config.yaml
vocab_size: 21290
norm_eps: 1e-05
grad_clip: 0.5
train_tokens: 401900000
Each number is 128 + 24 x the weight over its row's rms, rounded and kept within 0 to 255. Layers, rows and columns count from 0. Numbers have three digits each. The size before them is the row's rms in percent of the matrix's.

# up: layer 3 MLP up, 1536x384, rms 0.0943, rows 1434-1502, columns 288-383
# down: layer 3 MLP down (transposed), 1536x384, rms 0.0237, rows 1434-1502, columns 288-383
up1434 098:142138102115120103170133110085093118110127174098152107115130125114155121098103188133141119164102168135095138121078155134134098131130127134099130136101138137109126107106144162116120141114119162099110155152143132095141146120129139087141139098111116127095132120138101103130144133152148145141
down1434 102:126101109139144143125132120139113050161171117090150133157150132141167137116094113131154138117118113139107098112109113101114132099118082129107119141080121142178100157108137127162124135086149140130136160128122133162104111146153101157185189135125157150121111136130174090092132171156140109075
up1435 087:132161134104150107149164134148131104131127135160118134139124089127117095090130145101149119135105153118156136140116139143123107128115161110122067155105155081135108150143168141095134174118147133095118130150122097134107152133101131076115149115150126111137132141073153114162124144163103120151
down1435 082:153105133154113103129138114138182122128140139131157145081124132125124140117100126098137112102129122158167113138103124140154116123170148102153098109090141143122148089185152115167119155062109096175156134156150136117132129099119125166152137110116159156147120105125116141109097162134125142129
up1436 097:112128118108128141120126119128128122129103096118068087131105112121153175113097134117157151111098145121174121120165137163098076151158106128088105124167156147120139126125119070137107135124180099123087127119132125118141118133145154106133174148115143127135169205159131129123175116144140117145
down1436 092:122143128150132132158142138120166136127107140170131148139114143118121124123154128140095139123113146154123111089143092134160110158106145129157136132122110140135115107139092142122157136128105170132148106119124118110123150178119084137165096138141149150109101107158095064140115116115128137143
up1437 101:095156106113128112105160092118165119128113086152167110153087079128110094078164102147135132092117114116108136110153126156148155155175103103115139106135139120156124107114140127116152110140112101092162164138151120155165093137106124112098103163097110095107110167169111146147091148096155118141
down1437 101:120133130097119118121150107125134119168103151133142103135070137107156102152126140137142138137136134075151090154130108172117150137134123165145106126157104086141139137108152161078134062107111121109083145119091117163083123131148136120162141149157130099161138128125073172106081144136142114154
up1438 095:124173132139098111135128150128114107109156146131129101117137114115176084109117167157106105156089089116141116144131118160066114101118096126163130142138127125099119149105096073172084132110119115147178114103099125140098147150133136144164117118099117171151140109106108148157137133177165104140
down1438 086:105119159121159165122099134106107185110099113090105109101144123158140136150136100107108133105136111124117143111156094130136146144139120101099130118136152098157127085141135134129142120139100110126089163145143138126154059092172107100100129108129137129098092137135129158098110156134218165115
up1439 100:116162099145063145138146169142131130148133115152128187129074126165137133142180096152103170154131116142119087123120124093103106179123126130130149134163149107136133122108140146135216128124117090136168118119109153159125092135106095143133129128111097114119117159118123128143135149106105152144
down1439 102:114145174159146140151146135146116163127077134142136067137145121100106151186092137134124114113140140104166116154102202132127165112105130125136057096119135117133165152134136126107129130109111103125109144157085148138114133163135146103149157123177119108121159124109126114182149099141159112136
up1440 106:087119128117114108125111124149090120103129121156108149151114171145125187133149114067126126077150138126151146104163109117155103126142097155106122127133111142106139163106089115155124142134154165102164110176116126140133117123111165129139084124127121099126120135177122088154145180135142128104
down1440 115:169090095117159112163148117149123154075150155149124127126122143113113075132137109149149107140159097151143111123117098102142130137212094112068135147163132107084129130121109165105076152154110122126114109120147142146145112144123149107156136131132123077113134145117132095158149122155094147152
up1441 082:149115132136128162125130190105101174138151138112173119085175124122130160160142130107181098137126149127155113133115141150139128114142122144114122153156135122146122116107111096127145127104135144095133132115138132127127105094064125136099089139134157122135162133119142122131110082151112085117
down1441 091:151135138136146118088153136103132144147162152143180122106124140142134095175117137100151100131121121103120103158137132113174166190134111132150117139171129116141132094101133141156136151133156144133182108096183067130141167089105183152108105138144145087115161106147155122118139112144113099162
up1442 100:123106167066158130133149110135129161124125124140137117144122141116116124097125133092142112090136135136160192130072108122118141114138132140150161074146114129149110082102109133086132132142139143144124097143106129150098138138165122147124156124147108111118141101114124096106141068122101096117
down1442 107:084110147120135113119106139136116155165064058151153105119113112148146135163157139131121131110130075149136125127115171175129134111168114139114112160121093109153135146120157160133128124109113109150167133113136089125128131169125142102166169129117115116139087116063111106161134167110173137098
up1443 096:132144111124106120107129119138113126096095132160089130097114153110139112112110150133147095158122131120085146162102132143122111150138166124127164095085115150147132093153168115131101129117161150131099108131148140167162129104116176113181096109134116130130174136135093151158134101133155145163
down1443 102:110141148140071170152120180096175165098152135080120102174151077118121122118104105084139117122127149113144151123155138115094134152180144073152099140154117158098150086137133131116164124121144100145124155116117117139113133146157162176114099109110132165153084135125142122166132146122138096135
up1444 108:148108087059107121123154180103095133104114161136129134116093107098159128142128166119164121105126139112113148099139126092123141093153115149087147101160110131164153132139134138087121084145158105136099118165120123125133171136122152111134177087159093160115118148188134144112073151111170153149
down1444 108:133123136173121133109175125160133100134137143122163142150154125147151116106123138136163166151117127135102165117163091075097109153146131155097114152104117131089091139146080154151111114073095116113131143137160170076082156137115122103158126155141147108187145161096143110101144142089121159165
up1445 094:132087140135102078142134119143173138103102155121190111123126152155135149150150091144126117142111119119129103125132112134156148146124142128122126075145100122098134144126104133114126165149128099118099152156163105100149103147177126129133112155097134111134142111170089132103086117125109097129
down1445 095:169117137108107125125144152109132147134143165116122139144135110122122116134110122165103133191113139148135186159144117139160132096161119094166084128121112152152103125100144128108140088132149123139159135103093113134083131109077162129132135131171132129160118136107126112131141157099129124136
up1446 108:125134151120125154121081095152121151124092130131112135105107127140134121130086120134106121132142109101150126125133123133049086189088116127144120143112147097109162123113137132109140156141120066122122094145151116107151097179157151097113157102143172110156118165107089177103136145121115107153
down1446 109:125198138150131082116133156130164112166161144089091117077130156179138095071104140142113149120114129150111133134103118145079115141134158116131141113161116119129173132147120106125137153113148138134108100163156079151156136137155149141118129141108115178119115066160119138130130137110113121138
up1447 097:121150144156127112142146134152168177129119113109095074087135112155124139168138149140123114095074161138131088142118118153099117133107133179130094129164106111106090107134124147154132192109122105144195124111114144100152141157124138129134113158140165166108146140139133122168162172152133160159
down1447 097:132128150144124151167149099111069123138127118146181138111151160121109123161112109145105127091123112128128159116108107104158145113118109145114131110118132096101123127098103133151125136165138106141134133124129092142074131138130173113096127101134113116109107135127141094072123115164121149118
up1448 108:132099129160105105106139156124086146161128169128126118149129134069097149148155161108132120099124105095133106127124131132111136160131141128139113111116091094129122144100121112152134154179168141103171135133125125154133182147138128113090149138102090131098093127083115061137149129139125124152
down1448 112:137075106160133183116129115099128110146144143125116135135127094105117146175123130101109151144147126123123157142105124128077068161094125144149107127146135157205153108116104149123110094111105135136147136086129156095107075111116128157164142130068149138168130113125111141129120133123162063187
up1449 101:122155164095118172126141147115125126131172132135166130135109104115091114106125138131142101111160131144132135096135110162082130099136083109117147092148142117105155149091091101128168094111146110148106144127153131158125132134171154151143145129124104097101109133174112142097111097106131166132
down1449 101:117104140162101130147145133142130161119134111136139093164124153116099138129151095112097095098172100101136143173120110105165119124109118130116145148136117108145114124111141128144122090173138106110159101124082159125143120125085166113087170117088129150073172077109137071161120131151153115132
up1450 100:137145118135153129132108109112163110152151141141143115118115107136144112144127133143104126108137120099106123098183128118141139137130101117104099059110121102119122137145134144142107137119150128149104081115162101093114081105135152132158166120105112120146147142142133128137108119095135123141
down1450 099:123165118104107083137135117142161142111169123158174131174114140133124112121127117127146162153106139115135148110110155110116122102147132129122120197109142152156163124114174101179135102097106119124112142095125124135121147146141114149142117097130176096109131120094092111111109133132158170118
up1451 095:076086106132125145140151132140136078161125119118143118133148129142119075145102124111106083124101113092108149178161125123174140129126126155160178112136175111142144130089137085115149117156122171134113149111164127133090127168173108093162119119156163140144134117154129147116108121082154107139
down1451 097:135122139145133127129161132114110134103144111136121168090117124149153128108160096109150164132104110149182154165082170148126149160143139145128143136140102138079107175112143148137094146073111133127126140102124124139119111132114143182111166146131142136099137143096131151135108087147167185081
up1452 095:137123125139132141121118160118127181138176138083151101130104167110120121158128103114144162087163158149119143102147148120077153101156136144164111124156153159149139110123109119133132083129107108133085129163099125131168078141178068144117117154125150099155162133145133109094164151130151106147
down1452 092:132147150117130169073095119109103110129086151126128100117107150105157120141132148118149189114102128156108126144112144130117130119111117112089115129164104124119131099135128148132111136193128136113152112130117119124129172156105149095120099164151125135078165115101117143115156128112112123041
up1453 095:112138100100106151171117112101108141158164139116160158143109114112134167126175111117106181147083087151115147138097145075093156073138125131143138111110114158083116127091128128127126096129116108142126120157067114162071154095108146169127133118146131144129140131156129114147101176109160131101
down1453 104:144166108156188167126106116133131101141121105098125099118140121104109159132111095148086167145114198123099150143143129112156131122117080119097120102135160127078160118110084160124142137109091123163131101114131126143146132124123140161118143114108107159152139126109126134143144104093120094113
up1454 108:132138134097129133103142142114111124135143162093127085131134126107135174126153123104190154167113133131141111135102148113120133093154123130125156073115143118096164084119115102126142120140140186161111113123121138170122157122089111150146111083111145105144134126144160149173098164144136149108
down1454 116:141159131110158129075122121115095117104177113106146114086193093134094132131120141117163130131135106126124145139123121118128120101127138109149104146137129133039098095082139188135106175075119121115098170140098148152130145142142119136129115134114126132136109152146152135171186117123162073117
up1455 101:123193116098131113110121133142122148146142147135121154114138078147111136135165151096132148092150126168133154111169116159131119123126150157139124111174145122095152166089142097105087094118111109114120123147138122084100117156130152115128091131116110089162168106120114148141128154116156122066
down1455 111:185109122119104149099123133111166126120121143149122096108102130146138142142110149082152095114102105119110097134118098097142119109105044107136107122144131114177154126071154152127133116104058152141156121122152129081076105066141136139157119112085141113132134120166102110122138126105107169130
up1456 106:108110102122151108167157118108127145078119131152131127098118106149170154130132138090137127123130108136138152120145116158115181100144123088130127125185098124142130167151124156144143149156144139107128091118123095099129111098098118177091114129117112067101120146163093120183122148116133089122
down1456 107:112134151078167079140129182114126180117122114138164069134135148104108173119151159148117125151090104155154142159136126117142080137138102135150144096112128138105138160099122130145141172095116127097145157140134103108119124146085090144063120203125146125159116103137109144136143152176107130110
up1457 105:108107130132158166188145114108123060130151115109169086184131173074055114177121134115184108129138136085134098131150135119106142078155109124163126148138141140147161116108151079116148124169133067145134181136149143159149136110146126154084116126143137121128103144113106150108148141122102124146
down1457 100:123136162148121096135139128135116104173135155116141142095116133145102081143156130122165150114170097113136112132112146152158107141095133157195140117119130153199131137138135137130156145115153135147147141110137123138155159158143146139089114118179158092119106119113138128106164102140141112124
up1458 077:152084139142151123125118117140133142179122138101113088150133152098129120145098086144132140136130133151114108149127134154113138093097153120119149128117136094122187109136098186145109118138142185087131111075143104112132159171111093138125092162138142115140120145162111134134106170142125129117
down1458 081:111128121145110167098110142114089152158135065134165097105120166065185125135104108128133155126118156099134121124116104096113151140132176140117083139135120122090132113084117110124121141081165143130110099132153165130105099123088155126148152132093107111129126132149133153116160128126143138167
up1459 097:159120148165182119168120096132059108152122134081121121170109144168138138151142112162121148094136116112138137114130084055135138133106146106167149179139146152080077054159135090151149084109131128132137116169107125115112124168134130118120121134175119125142126129141082124112127130133100102127
down1459 098:147123122149100126170130118144117124136082099127108111143096150143133138130088116138147136166199129137082114096138110067172080140161107133124133113147166094152083122114147115131151129092122116145125089124119161156160130176120152139139111165154158134125123076207120128176113132113104129114
up1460 095:117096065103123121164142118138120145187146129124107120201132149148149105136088110122146102123100110113159165092128134132161117139119140151103156067081110104160065127119106146093161121154116128119096149107158110135120114111123161144176131098139163096107127140127104171089122116150140159125
down1460 091:089129116085151173136140125134136152146111160106149129165112154130123147103127178126110150122120103137125069105083114149145121114080152134082142120098132153151095167149107106124141099116101115104087147126105114153108112125108136135133156112154158055143080107152098154108143131155144129148
up1461 093:128131163081151152161147093097110151074126125107153107106111102163163072158150114186140160128131128126147120120098144136143128154163123145164147141106097132151104103120134134147133133114102169142142124124127090065082134134125095113091127172156082124119131136130144114112135096099150115103
down1461 090:088124103131129136122096135140133117167161132179124173150137101111150154121147166150130114131113154138151121151146106132142101129123151083108151129127143112117094177120134129097119146135125155130132146148189119135160136126126122104172151074122152131089185146100105105138153152147120177091
up1462 103:154165131124123153140097104103126109150128125092152132152117147112144124170129100175093119158128126130135130131124133107159123119175130143121140153137117131112117106106125146150122159127091134152084138114109136090132143117142183153086165195140116140102099154164118139126073129161151136121
down1462 100:135145125125084144100107110118112128153163070138143155109178102144102126130065156161200101092125144088119092107155138149107104128124146152109086122131152148094140111140129080082118103134134141135157120143142118131174125118120095155113125097117125117154113107177055117097110141120152106136
up1463 100:107121117101151126148136113157157129081114090102131092140131123124132113113179120129107092175149115124126093112145129144104159105123123086153184153124116148102132149113144124183138161107139147088147123144136131152125140177110158125104114138197106122161137114161142122144122121059121141107
down1463 102:158107146099151111094137082123124114158103134145095066127132124114112126126077085119187149133108146130118107116120098075142138109133128110156108147118126099121143097131074148105175138176115102114110136126121141096139132122142133161126138156134128142073115133154128156108063115169131128121
up1464 086:118114149158147145155132113110148107136129126152136104129137143136096169140116151143116137114140123147119082143114110091095149125115067147105094159161132162151128126081155135124131139163123139081126105068156126127097121141117105126151104079132142131154121134151131130110141067125180158144
down1464 092:172170107132173154111153146123151155105105104121151090105135172150079089108113167135132115165119155150140165129144110117113149113139111109104139135119147105112140154119120144164086114103130116153190114147092113092088147097139104165136112138137118133150096146153121116158140128129108144151
up1465 086:097159122094125148139143114143146137086146127128143139162106135131133168118097102108116134109138103110089143162130130150111132103107120125147124157125132134143157119073139083114134123083118142159103114139120122124114096144155116123115130117152136115066133153079154143086142093135084117093
down1465 088:135152138136099112147128131146132131129115130120108119133131143169149160088145151152103092148111123131097095128127120127153150138121214118155122113118157152096123139110120122147102170124117150121140126105130128122159086148112105109101090120127163164130152080161123147067134099127127130178
up1466 096:129128162151124100108133088146131106150098108149115113102138137116112101130084111081129087112114140157135111133116110122130090161154130129102116131159160126154095145211100134102142145135140126123162127139145124163155115064112078177140135152157148133109140145154113130130128086173148149116
down1466 094:135193151163116132144109078129124125177129159187128172149143146129129095171151104125103156084141124073147097138096135122085133162105179109078120148171138112137137142122120074130142127118125111116119120102164153147150077161163116103093113114102106155128100101154099103150110139121110141129
up1467 105:129124154205078149120113103111130166121125130133107092143109129136149096106136123139147103128113138135153131136107074120150098114117094107127117072113127095137149123140111103098140131177096156143124143105113122117130159121142122120137143115110160127060133120166153099148155124102141130159
down1467 101:117116123152142150079104130134137121134133148161150171124097060103156157128124121139139130147122127091147124108147106116124145087151142118112114096162165155126154126127122151143109135172108109141118105113079132166143132158117093157122132098142152128111154124159135166127103150125144152119
up1468 097:118099119120152148127143099110092097119151158150155115161140122118113169126138115141087144124151107154112133169163123132133108104175135177111150117070122120174142114118094107128148139118104151105132062133155143127100152153127125167120127126068131109122159148157115104099123164182148138139
down1468 095:151153132099162094113115120122122071129157139139130134160101112122104121126080120083149141173148122120148105136121158145150170118088103113089150117137130144125133134146174088126155142132111108104131132155117159181087168166142105102144136101118132124110143126133137096085151056120122178136
up1469 099:088151120124138122145156149159117100141099100150153091149142122137141141104133114119072124156120150118115122106137158121159125109123150146136126108189145107118178112115122127164130129117121125115083125127127109127120118083122131157091143138102119137149135156111164144160104118131152110079
down1469 110:128137110116186133131136121083107096068161151111133112104131121126143131085125126166134153142163119114136157120131146102149162148130056100138129108156129110094101147092136132094148134163161122153162163159140109127151139139098081088158122105133112115113122120100122096135100113160111171124
up1470 111:131131129136085125139113129120125094127129093179134168118120130111116163154126106129109148131153182117129205132147162101137161104164148125178168115124124142109098139135113132124144165086118137117134109103135091095112098133070109097098104105117097095139122095112118106126130165111131114169
down1470 113:154143097111132127132162135105092102116168102140128120131170114117114163155142128145159116141141127125161136119156136091117161163140164149150173143083140093101146184130128123150133149125165112197149086126134107148126113125112110138102122120109110137113141146125138181143128059135163129103
up1471 098:098137099139145116155139136117120111166129148175108105114174176128147110104157098114130148118114127122123115144102130129099166114114131120135127117091122158119077151111102105153161128141111175117110130173096108136133140151107146137135143135137178143115110116147154075153137135123120101140
down1471 098:146128101122159156168127175108161185146135108161156159149113098153108128154164115137161161085147122106126155135115111150104126141113114146118163122155147086083151128132119127112125118063134158123102147158112124165128146131114120063150118173078122075177120114118154197089077136138131126149
up1472 089:098118141136125110141117133130115140127118113110089150127129099127139123145085147136111118150073122144150091138146107091148101110168146095120136127117112120176159095135095096109151094137071094143140079115117110120157114111142139105153115125120105112137154093108130104144119123145091091141
down1472 089:088157100118120141117136075111135118144115160139180120140100129110154158102136098101149167161114117135169119092168156114151152082113124117111152117106102162144155130146124077096111111138117129104103182129116122127099154134087113109151118123109108119107123117134115139213130126151134124124
up1473 097:120133097129136075119165142121138166123127152119130109099124119122140122077126116143074075090117098129113158082145120104106134141154140125132115114148104150125129103126100115113138137190098157124104138114126124081146135118125118149135079153164108142122114179122098122163134116151179151101
down1473 095:060154114108115179126113131109122085104126143134148158149099135122080129158131146152156124149165133135135100092142139114135145116101153160130134119122125152073135063090102185097127094064147130130153143140138133144166122118165142124126119111095151127133131121184136116139136126171117123122
up1474 094:157108140076143092121126082122163119103160104098146129127101141095124189136157112149145113166124138149126163101146133117111119129157153128154157149185106133128139151133113102113088132113128133116153101111129110127140126159145107165125099095130135113176150100140138165126140133093128119165
down1474 089:122168172147120093141143105107103123202113201115138100133163165085123114117099111109134162154133125140154127129127148144149129123125083108138170166117130135158108122137124116145146111088139147138134150123126130154115113094163133136155095131129116117115064136126151158130100155120144146137
up1475 095:140133106099153137111133117167111129104124145138150118088137107085067151127145111106123177188110133091150170110184120125123122119111150105106124146127167120105122110131092169111121145150069137126136125138134114096117110144145131147125188123088110145186126125132132140121118175147073122177
down1475 096:107150159162132115138129093118126126138116142144180165144143145139140121115146118147115138082178133105100153101107089098110120171122115118094114074139132094113162129144133139138125096114154112115094124135106147088095198125143137148110114123159168151109083135150140142115104163142144161135
up1476 098:154090138136134138119119108100103106141121149127090125143154135117123134142158099109145141168129122139162170105103123119111119126140100102154131126126162138138122102099164117123143132150095111148120132111154142109164135160162111074117121114102200109112163145097105067141088087096094128131
down1476 091:138118071102107175143144138132165106146151125141142140167089144170159162113109143144109119122066107086148115153090121131119153120129090138115123125159141149117123131136131115117148160083110123165157160125165131114139144139111124130178125105139126137141155136118142185127137110143130126144
up1477 107:114139140173104106110130108090150127102122127113097130144117117161179114161136115131118108106166116146131152157120121149165101132094126148140126092125153125159118111120128126128146112117146122105130127121120162106161135090131117118158134107114126141118156142126163156143156124180153165108
down1477 104:129120131131162127159099130130084132124151146166169155156112123120056112095127109119123167128173104127129180171132115122132142141144126073099138138132130163163154143138156128149130126148136128087157135110169114120136124130116121111152109143139106122123165130144118110134150131133124091101
up1478 099:145123120121113117076141155106143150157113148134170130156122132090104157121183080095116149112140148101147123105121110154123120143182141155088139106099166115171126131099104067102114110120144079145121123115188165144142180116134142096139141150121162111134138129170100137148083112135118128119
down1478 103:154127138119103096103125138143146126133083114139141135133152160132145106167147100160138120140052115133083119121097144134167054131130128117125135147124142124089122128127113105143094133114116121115096155119170170183144156138121108106157117159157125161193167177126124106144156121140098101177
up1479 085:154129149155157122127140115157151121153170097131154118133116154157132127091121136139107101137151099105092123154137133136090084131101118142146127147170079146117146148130145163103120118138119119185144127137103137156145080116141146112122167117123147139164101162131139121120113134149133111134
down1479 083:111120145098126140141126163110119149153118123125141121106129196085166128134135137084142165134132187143107103135108070121075125115124130135137103105134131122160113185149113129138078129149115118105148103116103140135108120177156135101144091101130155083104116121113138139141141152117142122123
up1480 101:098147107149186141087114117157122109149126108098126153136139132151098114065114141122133117124115132099116133111113157093098149122122086139170094109121114137079152134089084163166126105119129123124071133090147146112125129171148175146147103117178178155137187138096135146115136176123144117127
down1480 099:165129154129103150162120150122161117127151149179116153111127136147113101140125145117122175049084143156133117113119118139141101155164123148126138132094078111123092135165158097075141110134104117124117199146143134140133148115137113109101107142136142111083155143159123068085135138140139138160
up1481 108:138161140150134123108137142096117095103103138146094102129182147157103086150109162126105113115152139110108115144099138129100129095140139131126142134122121112158116127150186140123157174118156126164097102140169101160146123115134176154128121104127141120120178144165153141205132137090127131119
down1481 098:071124148116143134131128121135145124099102110118124135107146124108115115148130117112132130130119165105121154106096152106131179160156152130113140120146138127097177141113155138166111094168128114102099087140124162080126147075162128095102135132141162160129076126117113118113121211147128123142
up1482 099:194118099111137162151109092153146086119111075130148149163080126135087169128141129129130097129152174082108121106156114080108128106144119120127145142121130142135097146121143103109104170128134133121163131119153102115125115138118099159120100126127144126187099130159135120095130138085109115162
down1482 098:092140089076112115131145115157172129125130209132145132102119124116162146141139142123169115117126141102140125110139174140130116171127146086149109170146100132132110134135143138167126093099115086159118150128107132129120170088161117116137123112092090119104132147174146118097153103126103106089
up1483 091:173160128070106102119106103137141148097121142106153142123141135127112133142159119127137136125163158127136133151100137139110107139101100168157166157144171122100162147137094090114118110134138103138106144125134124130137118132145110135114096112110108133122087138109110113113161137155168106104
down1483 094:134144147159125116115130120092147164119138135120126128186143144159141145133127096139124132086109146134098133122130127112156083112142100126155128155131120159136144112111121136140193114126127131134135171163134135080112106125140123123140121117138136104156112138126118131123133098155088086170
up1484 101:116125140103134126146109112121105085125124120125137141133093088102128122124169129146153108118146109121096113068171076095170127128144149096144171114098142115147141087140146164186081126129141150094139114124113134123132150096139144143137147124128078098100099131173133150092149141096126146114
down1484 112:108136122130160138128127123125123136099113095101085148149135089162152106114093154094137115139140132169169148167084101084099130128099116125206121172129157132131144138162154128112150143161117162122137151140112119105119104143120111143178165121118140143105117133145136151124112126066109099103
up1485 110:074171130098133132153093114092108138126109120111081106145100128113148132121116124138115114158102137148119111114119143110148132113127106083110082155146119112127101108135128152118150140148109127115086086087099113114068155105094098139136105121138136117113139160162091098112088184137137135085
down1485 105:145119140134132149130143111126098136062140122104127112151142117121087184151127133115094115126157088123107148151154123164120132115102130137124123153114088100166105149173113142103101130134131157117143109113101124121132124097158106134152124185142161111119122101163078111122117142136130124147
up1486 105:142101133111161142170106169104163144126114142134140102123157126145167139114157108133092078137099102120134107149150135124103146082140131141119159161158153164076128110123105083103131151140143131145147101160158112101099112122089179138090134167173118090151120150132083141113098131132122120098
down1486 103:119133164113109085133110149146117134144097139141164110135124114163133076151115156100097096176092107152151151157137137128177122094128149138105112150136158123115126129153092099131155168140109151128133091125158077075073119112133130120128172160122117120134131109140109107097120141110139119111
up1487 083:119128134143116111123080084121161139111142149122104115086138114160178146110088128155122159091135119104165113132138145133147100121126131140122140138096118097113105143127103141096115120151105160127081148108126120095135125132090128142154156163160155113175131131140183101110149118125127134129
down1487 086:122112096181129147146115094133198117097137104120086150140095113084123137131110147136097159124117132101152122094119141114135114099103113104116133136121150117156156161094147109110170113138133165151114127131141124113140102153070115147158162091095108136099126133134125133147119112147139128093
up1488 108:131098149075120142119134113155143097177155124117157115097112114136121165093078123125157117135115123138095092163114135090106153161106135149169128147150120149122153120117102121146145119138170097138097074141106152115147122075094151133100138138149153114126163099131120162128140142132125092122
down1488 096:102123113144147136117133126127153131110068167090107125121078087136109149125126118125142115136119158085148143088117130136136155127128134119090146108122102109144144112109164141106127132080131109170137137114092149129164111126145094099098110140100128092132127144112129119185115133140090165082
up1489 104:107149153115153100115128154075146144133141114120123100166127115128105108119105084117130073116103128139093094075134139147125117135110165119149162086139118107118173142115117117141144112134136142159118137117129114110145102170125075121159161117129172148144109123136133166127153082151120169120
down1489 104:124081121108112108160145138128109118187115093135128093109132148140151104120106141137120113127138152123147100175142115115081153158176124127108081131143137129118068160130154118133147128057144106104149166107123144161102119131155135088115076086126103125169140103157125072108155121124120134142
up1490 109:141192134117128072106140137124130107145108171111182081147099157167106122079123110119129137108146120161164099171150102120137126142172155106115159113118135174166104135104156123146125106145124136096142115116113134134139134118132124146109134163145115117115149156095086148197127125131128104150
down1490 111:150159115099115085116113117133090128142106106137132140140104137120109130085105141155120143132138109141174112123120122113157173142130131195156142105088116175161138144118107129103092108126137151102101113145136142121117087141132158128137140154103133107167152116150141131094081103148148145168
up1491 093:146110125111095151129101115097107088149153111133133122167132167108150106102127137153098112121087167120110173167150155108146069135092123171122080133190115122112157159123129163122151157156129098111139152121095142130138120128126145099157186139103122136137147150099123138107076140127105102113
down1491 095:145120120124145120115152137101135096121168141133130147120142133152104109119124105139125188135171114113112121152090125118106140157115110151133108147143127112097160159125104105159152113163107099091130165150130125140139190131138101145128133181154124113131104144144124097132127094124105170134
up1492 095:123147109154149124150127109125127129114147145130115135167156098089111122090136138137135118124178143079132159110141107127129133092145106108134128119127115127140100136139166119158135120124128151101115104092147139128199153087091116114116140127147094126125139157095146156127134159100117126134
down1492 094:130119108110132080089145117158121110093134128133113127069121118156102165099143088129124132130141113143146164159085134134125163095094132162147128121136086119119106125058111106186190126143119163143158168133103153136111153155119118100118114183139095152118146134086151101113116128110119140159
up1493 119:120158097067112125109135112178078124137150092143125120093103107121123143073178155101125196138131152138143181116179116099134130124133125127133132133145080137131156138091122111135131159100106135157147151108167119090123079117125147144126116189112098109162139151144113087155099140132104141072
down1493 117:116101172177124110094102134149169099114116196099095141130155160112082139142088122143130135106097130119125081103139151168116115103146096124123151177102141131089101078126122117143119075076170141152121133162116142122145136132176114093085097076122138127104098085136132134117111103174127128190
up1494 110:112146155118124104123100120115148069126126101108136129114123138112156156146097161121154143127109151153146112115129160136124149120112145116163140111128143093117129138083190122108106106161152086132142174083139186117140124125186098152081126167120135168122101131122108117147129130119089153128
down1494 110:161177124166110159119168106124160158157149161113123120117167135134153102126160135180134175117130149107144115153097162149140148138162155177145123124142160145142139109138094165143125077137111122080139129131128148156129114081139113153143164102200107147101153120098129131119130138103089122157
up1495 089:144126130126125131128132141150167110153124135149143132137116127096108150137121119100113117080112139132152110136085131130116155117116144131100112149180095117110144117143144099127126104140107150159141122131170150146129128139085115178152147144121133163173128134122134133165158109084128105117
down1495 092:124121109063125106154150134147181146146091115136142150081103116112123163147100137128171109094078163109127105127100145139136165143112132175107122143139134183125152136127157129196136131122170115132156117064136100084138118096118105144123131145094075117144158130140132124147144100123149170109
up1496 097:145170087093116142164157093128102102134113132139159125139104148079133159064097108143125149142103151096132160102116137075108105135141129100162088131123137156114134156120136125106103097160155095095102118140133101163155207135119142134139147129152086138133105135123151100127137185173096135092
down1496 103:153164108113125141117094124116092122153115132126133132087099141144132131108099105153083138117129167130110150172089130139119122092145126146142104078130149163119113110134132120105127124114123075118149120139102121113142161114128158123154062176151138150163116089147122114151183130178119136151
up1497 102:076121147111114129154128110133163110097126151108101146143128158106121135102108124120156132112118147129139145159162152164112095136129127122119104133135117133138104117106100119147116113145111131106128140153143146144131086103120102139171159141132095121091161125141144118086115125130183131144
down1497 104:125124133162123158124074131141112126113152138143108099121147118118119132174129110142156139114106087123073102094122119132164139114122116111088158160104135147096146126130120126119115130111126066126137119136129120111110159103099101130166147122129115121170077173112126176154125112123127111155
up1498 099:133118134149152164148123118163105135119161167109113154128088142097111129117126161137112134127133125128168162135084152091119112133140106125124092092090137178141157164109136152132108133127084162126151105089173103063137147076159139144091142116138142143116100144107111125174092115148140122148
down1498 099:149158154113132149114159169156148133162141161132107134106147125162141145145144155158166118120149118162106105121114110149125167113154128121138137105169161172137136124105154158131089190097109125130128133164122114110104113111131144171062125129102158132096118141135105121140093109156122154120
up1499 083:154141122102138124156077108145143102126165115112158115155122111142135145131127163119118134175115143146172082126133177109122089133109072103113111132168107075078134127197152106103162149147129100146130177113096128147109161063118114123083105122170170122095129147134108160133122112135143082096
down1499 088:114113139135136138122137132119144128126119154096112154109148137124117109140128093115113150082146135106148128150144082135114117142146126146150130158131169121109126132077144167083141110130129103139142125120152151102122125095170107130138145154157109148147148121155125129111143153132162143123
up1500 095:111098153117151136150174109157140087122115159120138160111119164121145142142139140132115172143132143115147108121094128141097115162125104185124122169099146129154106145161113138105124108136136100116131126131131128125164116109122126105129119141153144147157126123109116143094100134151189150104
down1500 098:132135121153157160128104119108103194139092066145086139147104131150137097136101093120154088131110152090141129152155100092135141108161140109161098120133158089100141110133130117143109134077156165125130145112141118079097083073096117120133166117130129098079116124100156129153149104107133122120
up1501 103:127114131111149125142097127134185159136123113134087157136114134110132181108123142164096125142085135169125137113093132118128160093148143175105155192154117101126146118120123104141153118179118163133089136116118163070139144108130144156129171124131120162138152171129130103140107146165184143129
down1501 109:115102115162115184109126129102127106135119127170125162100124163126086139133113150120112073155106136115108110100158121125117084142151127151172129123112138153115116133115122096121125158154124176167144094128151162131134059145182116117109157118135110131116110120136145155169158081097182128156
up1502 090:099114090138124145120119140135111102076103186149110134109140124176126184158136165124126140145074118133131119094124136091141109102127146161101113154128131103138121120114165143145139135110125076107108127112135138150108153094089127120158126099119129156084128097142104098158123162125171141145
down1502 092:109144093122092082159152120092102129146116131086175145125126094119156137157121102152109087147060101190138141098125120157123158112100116099172150121128148163154133139089150081109103129132118100126144120104157147155111125138129141152138176083133140092136102111093141147128144131118164122103